{
  "hidden_size": 128,
  "num_attention_heads": 2,
  "vocab_size": 512,
  "norm": "rmsnorm",
  "rope_theta": 10000.0,
  "parallel_block": false,
  "init_std_up": 0.0577,
  "init_std_down": 0.0136,
  "beta1": 0.95,
  "beta2": 0.99,
  "lr_head": 0.00816,
  "decay_fraction": 0.806
}
Each number is 128 + 24 x the weight over its row's rms, rounded and kept within 0 to 255. Layers, rows and columns count from 0. The size above them is the row's rms in percent of the matrix's.

# layer 2 MLP down, 128x320, rms 0.114, rows 0-127, columns 288-319
size [ 93  96 116 103  91  95  93  85 105 108  96  86 108 108  92  99 100  90  99 101 109  91  90  96  90 109  91  98  94 113 100  95  93  93 109 109  95 106 150  93  92 101  97  95 132  83 103  93 111  98 109  95  96  87 135  96  92 116  87  98 103 101  95 101 100 115  93  85 101 110  94  97 106 105  95 114 100 105  93  81  93 103  89 111 108 111  98 101 104 100  97  95  98 107  96  98  96 106  95  91  99 103  96 109  87  96  93  92 100 101  98 105  92 113  96  90 103 111 117  87  88  95 101  94  94  91  87 105]
[[118  90 134 102 148 126  67 110 100 140 153 139 117 102 161 122 161 130 117 169  95 127 167 194 160 147 138 180 103 172  98 164]
 [120 138 116 126 130 120 131 101 124 105 149 139 110 123 149 155 139 111 157 100  97 112 150 141 124 173 119  76 132 169 149  98]
 [111  90 143 123 202 124 169 140 169 140 138 110 123 129  69 148 151 124 163 120  96 102 120  99 124 120 126 101  89 132 127 142]
 [155 103 121 122 143  87 145  99 142 144 124  87 108 137 138 130 121  74 147 122 128 124 133 188 127 116 196 143 143 121 142  99]
 [121 119 137 139 123 109  93 114 147 123 116 134 181 133 175 125 108 132 126 118 123 129 126 122  96 160 160 142 147 130 132 158]
 [127  98  88 164 140 139  79 108 160 168  62 114 148 120 128 123 123 121 126 108  86 190  96 109 122  97 132 116 122 105 149 113]
 [138 129 149 115 141 127  47 121  91 124 136 112 114 157 140 123 180 113 135 113 122 147 123 151 156 134 147  83 134 128 118 106]
 [144 123 188 132 113  99 161 143 121 123 119 130  99 130  76 129 112 119 106 131 167 154 138  91 132 110 152 100 137 109 153 100]
 [170 132 156 102 145 171 112  96 141 121 128 166  73 112 126 145  84 165 141 132 147  84 180 114  86 102 148 127 143 114 109  83]
 [110 164 103 143 126 117 118 159 110 169 135 135 130 152 123 139 158 118 146  95 127 157 109 170 131 148 110  97  97  96 107 146]
 [143 100  94 106 103 139 181 119 140 139 112 115 121 104 130 139 105 134 126 148 140 103 131 156 107 116 112 155 110  98 137 161]
 [158 151 127 107 129 139 135 139 137 114 131 139 142 131 121 124 105 113  84 136  95 136 151 133 136 147 159 131 121 130 113 152]
 [ 89 125  98 106 145 103  99 150 120 129  85  93 156 153 159 119 119 116 153 163  82 142 147  94 136 120 139 105 141 132 112 126]
 [159  97 204 123 162  85 122 165 136 126 119 121 136 146  66 142 149 140  86 119 129 129 177 120 165 123 180 127 117 187 142 108]
 [101 154 122 115 145 127 170 128 104 149 111 148 125 146 140 167 139 139 104  93 156 142 140 124 141 126 153 138 139 120 177 101]
 [101  98 106 175 101 132 114 115 174 108 177 111 118  98 120 166 123 145 133 112 116 144 133 162 146 149 116 125 113 126 119 135]
 [123 144 102 168 218 121 115 135 145 120 143 145 116 122 134 163 153 133 101 130  97 136 162 111 125 147 105 106 147 146 140 169]
 [113 131 103 124 123 111 126 122 118 124 134 147 174 157 125  89 137 145 132 110  79 180 111  85 111 125  93 151 142 125  93 150]
 [141 129 137 137 134 126 150 132 146 153  62  89 105 132  88 183 118 133 143 195 134 137 155 111 120 133 124 137  84 112 119 129]
 [116 129 124 108  96 153  56 108 119 120 157 141 146 119 131 158 150 157 131 115 120 128 120 144 130 129 123 114 171 155 116 110]
 [146 138 141 122 115  84 114 126  99 121 133 109 147 135 122  93  75 102 114 134 133 126 151 144 144  98 136 140 120  94 160 163]
 [122 133 101 134 127 106 127 156 147 126 110 177 148 120 148 115 128 107 109 108 131 134 147 142 126 175 135 132  98 115 151 124]
 [ 84 142 148 123 103 138 114 174 149 137 160 179 125 145  95  76 158 148 108 130 127 100  84 151 182 143 134 138 144 132  84  93]
 [119 121 135 136 103 108  97 116 143 153 159 160 106 145 131 120 137 165  76 121 131 156 126 159 134 117 121 154 107 158 173 136]
 [151 126 178 132 137 156 121  80 123 118 135 168 160 163 163 124 123 149 114 152  93 129 116  91 161 134 103 161 163 146 115 124]
 [ 96 128 137  78 176 101 164 135  87  89 120 138 136 113 144 135 115 157 139 148 140 118 112 115  94 108 139 126 169 152 130  97]
 [113 129 156 131 115 136  78 117 173 163  91 133 133 123 146 129 127  63 145 143 145 155 110 109 160 119 119 141 137 135 158 177]
 [ 99 140 141 123 142 110 165  62 158 150 171 114 128 123 168 130 139 114 122 184 170 110 156 100 152 136 115 139 154 116 138 141]
 [126 118  91 124 137 110 114 115  66 169  99 120 131 108 130  91 159 114 148 160  92 149 110 149 143  98 114 115 150 124  96 109]
 [100 149 123 112 125 107 111 167  79 141 145 161 158 122 104 116 142  60 136 117 129 146 150 109 141 133 144 121 110 140  88 136]
 [126 112 133 146 121 119  98 113 153 123 144  98  86 149 153 147  74 114 119 115 110  80 124 182  99  98 114 135 123 122 148 107]
 [122 120 106 105 123 139 150 148 151 135 128 109 143 103 157 120 100 138 132 137 131 133 146 159 140 105 172 156 104 134 148 117]
 [139 123 113 117 125 139 102 117 137 126 104 113  89 129 141  95 119 160 111 141 119  95 125 110  87  93 149 124  97 120 131 122]
 [131 176 114 155 130  83 137 144  92  73 112 124 159 100 164 137 110 131 135 120 147 106  92 157 121 153 122 105 140 114 138 134]
 [124 115 114 125 110 140 141 103 128 166 175 141 116 157 143  72 130 109  94 127 143 133 166 129 114 137 125 126 112 119 154 100]
 [ 75 142  94 112 155 151 136  80 159 114  98 149 152 146 121 101 138 139 128 121 124 167 125 147 131 149 107 133 147 127 128 148]
 [102 135 161 136 135 110 146 137 156 114 181 127 143 133 176 128 123 106 137 153 108 159 129  93 103 142 142 162 155 146 115  85]
 [121 119  92 127 105 134 178 127 112 156 138 143 141 111 133  92 108 120  95 145 128 137 136 120 144 162 160 127 105 152 110 161]
 [117 156 131 158 140 137 122  79 145 134 153 147 147 143 159 113 103 142 147 110 150  90 118 142 114 145  75 107 157  94 128 109]
 [ 98 149 116 134 111 126 141 160 112 129 124 142 159  84  98 143 136 105 121 166 113 127 101  97 143 110 120 145 134 138 134 132]
 [144 152 127 127 140 129 135  49 154 114 105 123 120  91 156 142 130 149 128 141 128 132 106 148 165 121 153 130  87 138 120 157]
 [107 132 125 138 156 124 175 130 101 134 135 152 117 158 106 136  97 134 119  80 168 177 104 179 164 153 145 173 157 150 130 134]
 [127 136 115 132 105  85 145 159 109 146 116 135 144  92  87 120 148  96 162 129 113 150 113 108 131 146 132 135 100 119 106 135]
 [128 106 120 119  81 114 135 152 146 124 105 118 159  96 149 132 108 115 159 134  74 132 155 109 125 137 140  97 172 125 128 140]
 [104 121 215 155 140 158 128 124 144 134 148 128  75 128  70 134 100 152 136 139 172 128 142 109  86  94 137 143  91 156 124 116]
 [171  84 108 120 136 148 158 127 124 148 114 126 117 142 150 145 138 149 113 116 156 107 138  85 131 139 121 131 101 145 139 123]
 [151 125 175 118 132 126 173 142 164 157  97 111  95 132  97 117 152 104 133 198 121 124 134 126 188 105 148 126 122 124 118 158]
 [109 134 103 116  89 189 143  89 124 140 110 124 186 109 175 110 137 130 150 139 138 110 115 102 112 106 123 147 125 108 114 151]
 [129 124 160 107 160 153 133 144 178 139  78 123 143 186  99 113  78 111 111 130 114 131 142 124 112 138  88 155 156 112 142 137]
 [126 108 166 101 118 126 146 171 122 201 147 132 101 111 114 116 100 111 156 112 178 151 146  95  92 151  97 114 128 109 145 107]
 [ 94 141 128 128 125  96 138 188 129 139 151 140 113 156 135 114 124 142 132 161 169 146 140 102 136 119 137 138 109 123 128 133]
 [125 117  97 106 132 100 128 138 115 161  37 157 141 112 137 104 103 111 108  86 136 141 102 145 106 149  88 145  97 116 116 143]
 [119 107 124 102 129 128 153 140 133 168 107 135 132  95 128 170 141 121 162 138 125 121 141 126 129 106 142 150 133 130 165  86]
 [181 132 137 112 120 103 116 141 146 130 138 120 190 148 167 131 136 145 106 113 116 168 135 100 150 139 109 142 112 123 147 134]
 [ 91 133  59 149 130 127  98 118 144 142 116 135 114 160 200 112 157 120 114 122 126 112 107 152 116 137  97 114 136  29 181 132]
 [132  90  88 104 106 124 119 123 122 119  74 124 129 126 134  91  77 126 123 118 132 130 135 138 119 120 160 113 131 125 129 114]
 [136 104 152 135 132 161 153  95 172 107 148 146 155 126 120 154 140 114  91 132 142 135 171 125 128 106 106 109 123 122 147 127]
 [115 148 122 126 130 124  70 152 148 154 114 114 157 138 158 130 121  96 121 126 150 143 136 130 136 140  89 125 151  13 105 131]
 [119 134 134  95 158 122 123 136  60 153 128 145 145 133 118 104 102 114 135  99 105 133 133 151  93 144  94  62 178 150 116 133]
 [114 124 133 127 145 139 139 142 133  81 108 107 131 133 139  95 109 137  99 152 129 117  93 115 146  86 128 108 146 130 166 129]
 [135 134 140 120 138 140 135 132 109 137 125 104 133 135 132 134 122 164 146 111 143 120 104 134 126 126 154 129 120 138 122  86]
 [124 156 128 139 108 143  86  97 122 117  88 156 118 161 139 126 120 113 116 149 116 140 163 113 109 139  79 140 148 148 114  78]
 [117 150 134 124 169 125 139 101 139 143 131 131 117 131 150 163 147 169 146 128 192 122 135 138 110 143 144  89 101 136 155 116]
 [142 120 142 125 148 106 140 167 133 166  93 128 151 119 120 102 125 118 123 123 101 124 125 111 113  97 110 150 148 122 163 149]
 [118  85 112 115 129 164  93 151 141  63 129 137  87 172 154  97 113 148 118 110 137 174 140 157  98 118 150 120 113 125 177  83]
 [123 129 137 148 111 133 170 131 151 129 110  95 171 128 101 119 161 126 118 145  87 112 133 115 162  95  75 127 150 130 112 177]
 [131 137 188 119 124 195 159 158 113 134 161 122 126 201 141 127 154 148 142 109 138 104 137 113 118 108 113 146 122 122 126 131]
 [115 106 141 138 153  68 127  93 146  99 160  67 146 126 105 143 121 118 167 145 144 157 163 132 180 139 166 120 141 144 141 148]
 [137 166 112 129 149 134 131 104 146 125  99 146 102 142 143 109 122 100 112 104 171 158 161 149  65 130 125 157 106 128 192 105]
 [122 110 141 132 119 118 170 132 128 127 111 115 124 158  89 119 142 156 119 158 150 123 106 166 146  92 133 187 163 114 124 105]
 [105 134 154 123 139 102 135 192 199 128 104 143 141 117 106 107  83  96 140 129 100  97 149  87 119 139  55 102 123 128 118 154]
 [ 86 168 134 179 120 120  57 137 142 137 107 130 118 138 105 158 111 164 153 106 102 176 140 136 178 150 149  95 122 131 173 105]
 [ 94 174 119 135 107 166 152 127 174 130 155 161 129 141 153 118 107 151  97 124 103 107 106 105 152 155 122 102 135 137 110 138]
 [167 168 112 144  95 130 107 106 168 128 101 132 143 173 115 124 144 137 140 156 115 125  83 115 152 120 155 134 140 121  76 144]
 [119 151  79 135  98 166  86  99 137 146 147 150 142 138 115 121 133 158 114 138 153 116  81 115  84  93 101 154 125 123 127 113]
 [147 151 147 113 158 125 145 101 103  92 132 110 133 170 162  97 146 183 136 129 148 111 101 139  97 134 146 136 100 132 129 130]
 [134 169 177 154 106 135 106 111  98 136 136 124 147 128 145 126 141 132 117 135 163  93 139 118 119 113 132 123 124 133 143 116]
 [ 87 190 106 136 113 105 151 166 128 113 105 129 117 147 132 113 103 132 144 144 123 141 100  97 120 149 119 139 114 116 147 146]
 [101 122 118 154 118 115 131 126 115 147 153 125 135 132 134 120 177 166 124 114 143 144  82  90 140 133  85 137  97 180 104  96]
 [140 113 154 173 128 153 157 111 181  99 138 142 106 114  83 127 125 133 129 143 138 126 167 115 134 112  80 102 126 149 183 147]
 [ 90 132 132 117 157 144 119 122 147 162 130 143 124 128 151 149  79 161 150  95 151 133 149 164 104 105 136 145 131 131 135 158]
 [129 153 131 129 143 173 130 167 101 106 101 133 117 113  97 119 139 147 157  84 146 133  67 157  70 151 119 136 138 121  95 118]
 [130 129 114 158 137 128 153 131 149 132 119 132 123 162  46 142 118 149 124 162  90 124 106  98 135 143 119 107 104 138 110 136]
 [110 135 129 123  96 128 109 178 101  96 102 118 150 102 124 123 105 153 133 134 116 113 139 155 118 110 158 136 115 121  77 127]
 [122 133 156 145 156 138 124  99 131 135 153  75 114 144 125 159 117 178 139 123 139 111 119 115 160 131 110 117 148 143 163 154]
 [138  98  86 119  98 145 106 104 120 129  69 113 121 124 145  92 101 122 101 143 142 112 147 152  93  67 160 151 138 106 118 141]
 [135 169 101 158 149 143 118 180  88 154 104 161 157 116 127 130 102  98 133  83 173 126 133 180 120 158 143 136 102 133  85 137]
 [128 109  79 106 103 135 122 118 142 100  99 126 146  46 147 136  89 153 112 114 151 110 108 128  99 150 152  96  96 146 162 190]
 [174 121 133 114 149 120 171 145 108 138 106 128 142 134 169 121 129 127 101 114 126 126 141 113 117 123 122 151 165 150 143 131]
 [129 120 125 150 140 123 151  74 129 131 125 124 102 141 126 135 124 123 120 118 124  92  91 127 160  97 133 158 120 137 134 133]
 [125 136 143 148 140 138 172 112 136 134 123 115 147 132 144 133 138 136 122 131 114 144 153 106 129 151 160 124 118 127 129 127]
 [119  51 146 139 109 133 181 165 144 130 107 129 139 135 111 122 150 109  88 144 161 126 171 120 164 105 142 150 107  92 170 150]
 [ 76 110  79 109 133 114 145 123 182 134  98 111 103 119 156 118 109 130 106 143 148 174 125 128 111 160 142 163 100 124 125 148]
 [121 143  67 163 100 105 115 125 146 132  92 145 145 114 133 119 171 144  98 130 160 159 107 165 169 132 139 144 149 123 202 149]
 [137 160 112 164 107 135 133  31 100  93 149 118 143 163 209 135 131 133 150  91  80 120  99 131 174 145 114  65 136 153 121 136]
 [104 105  92 167 109 133 112 100  87 150 132 128 152 122 112  97 121 107 123 165 153 109 128 132 119  85 132 170 103 108 104 132]
 [130 131 110 163 141  93 190 169 133 131 152 113 152 132 122 117 161 164 147 116 137 132 129 118 113 134 145 159 128 159 125 128]
 [132 148 165 139 110 160  97 113 108 119 180 150 120 178 152 124 155  93 137 102 116 134 130 121 140 123 130 138 153 130 158 126]
 [ 87 139 126 128 118 128 157 128 156 110 103 105 124  99  55 130 104 117  98 173 133 143 130 108 121 111 154  99  89 122 142 156]
 [110 162 159 136 133 108 117 201  74 128 113 120 118 137 189 113 109  93 129  97 176 124 110 115  98 146 104 128 120 128 106 123]
 [132 131  76 120 117 121  98 154 104 106 106 149 150 116 168 134  95 109 121 150 166 137  93 104 152 118 148 146  95 112 133 149]
 [171 134 104 137 106 170 119  81 135  93 124 128 113 121 121 160 171  91 119 135 158 180 105 138 104 114 157 126 147 124 104 132]
 [148 106 134 117  94 109 137 150 136 189  79  99 140 136 162 121 106 107 121 133 145 168 134 123 106 149 100 160 109 144 153 167]
 [ 99 158 145  80 108 130 112 127 151 112 151 145 153 145 115 112 138  95 144 107 120 127 112 119 147  96  75 113 156  82 136 133]
 [ 61 153 116 116 105 114 171  67 173  89 135 123 134 124 159 134 128  88 141 129 156 103 156 146 126 124 103  92 133 120 134 121]
 [ 82 127 131 131 136 139 142  92 156 122 145 161 139 149 106 156 170  84 128 118 108 152 163 128 130 110 108 123 114 106 119  99]
 [201 115 136 158 116 174  96  67 108 111 134 130 123 138 158 141 154 109 139 104 160  91 146 123 168 103 112 128 146 105 134 175]
 [130 156 109 136 129 127 161 105 137 113  87 127 145 104 115 121 151 146 109 128 125 121 117 157 102 144  94 110 128 129  93 115]
 [ 96 134 117 159 155 114 127 120 130 127 121 115 161 140 137 148 114  91  87 104 123 145 112 154 123 159 121 171 108 138 157 137]
 [134 139 130 132  87 140  65 117  97 129 141 115 136 139 174 145 146 143 110 111 112 118 128 133  83 105 112 128 158 137 102 110]
 [ 87 121 127 135 115 112 153 124  96 105 167 103 136 104 118  86 135  85 123 102  85 118 163 138 129 145 122 135 116 116 126 140]
 [146 173 149 132 119 101 154 203  54 132 151 142 124 164  91 138 146  65 145 109 133 126 122 115 126 119 123 117 110 156 120 155]
 [138 127  77 123 135 135 114 154 128 120 115 146 133 114 148 105 103 110 114 148 104 134 143 129 143 123 170  64  80  92 107 160]
 [128 128 144 131  90 175 141  96 162 114 178 122 117 153  97 143 169 163 151 160 125 131 154 108 139 129 101 124 108 140 125 118]
 [125 102 142 141  75 102 155 128 139  93 111 157 167 157 124 129 114 146  99 132  74 124 127 137 178 121 123 158 136 112 157 118]
 [115 133 118 137 107 148 129 155 123  56 104  98 132 139 153 156  74 145 121 122 120 129 125 145 171 114 128  84 104 100 132 165]
 [130 162 147 157 109 113 123  82 171 130 138 118 146 165 105 113 130 125 131 117 145 150 132 146 113 141 115 146 133 141 116 133]
 [154 109 128  96 110 115 138 160 129 103 101 128 139 136 171 186 144  95 116 134 114 147 166  87 150 120 178 154 122 135 116 153]
 [163 113 164 143 163 103 148 135 129 136 105 105 115 113 156 122  98 146 136 121 133 108 170 132 118  86 195 171 104 150 162 126]
 [ 96 106 114 147 139 155  87 119  93 103 190 147 128  94 162 122 149 180 145 102 125 131 157 152 168 125 154  96 167 166  92 107]
 [143 132 115 111 114 123 145 164 131 135 135 112 135 122 103 123 115 135 102 166  84 140 154  82 136 128 128 144 121  97 121 161]
 [132 125 115 159 124  99 110 208 104 133 130 114 176 115 131 152 169 149 139 108 122  99  89 107 160 111 136 117 153 112 124 134]
 [119 132 127 140 136 130 161  99 135  73 107 151 141 119 155 120 100 135 117  92 131  76 122 167 115 103 130 136 105 119 126  99]
 [123 143  88 124 145 127 123 111  99  87  98  98 134 149 142 104 107 112 107 118 140 123  93 134  87 120 174 171 170 124 133  93]
 [135 118 159 152 117 137 112 114 124  70 116 114 157 117 164 149 121 156 131 150  81 124  93 128 151 140  83 113  86 133 143 131]
 [131  85 103 117 151 136 121 147 156  92 110 100 116  84 122 136 115 170 139 135 109 123 142 126 119 160 105 217 127 145 128 139]
 [109 111 154 138 143 146 141 160 193 138 148 117 134 117 104 131 175 118 178 149 122 115 126 147 138 168  67 110 151 143 128 131]
 [123  60 150 130 125 142 170 124 165 138 163 122 127 172 165 174 174 120 143 110 135 135 150 115 122 128 148 136 191 150 140 117]]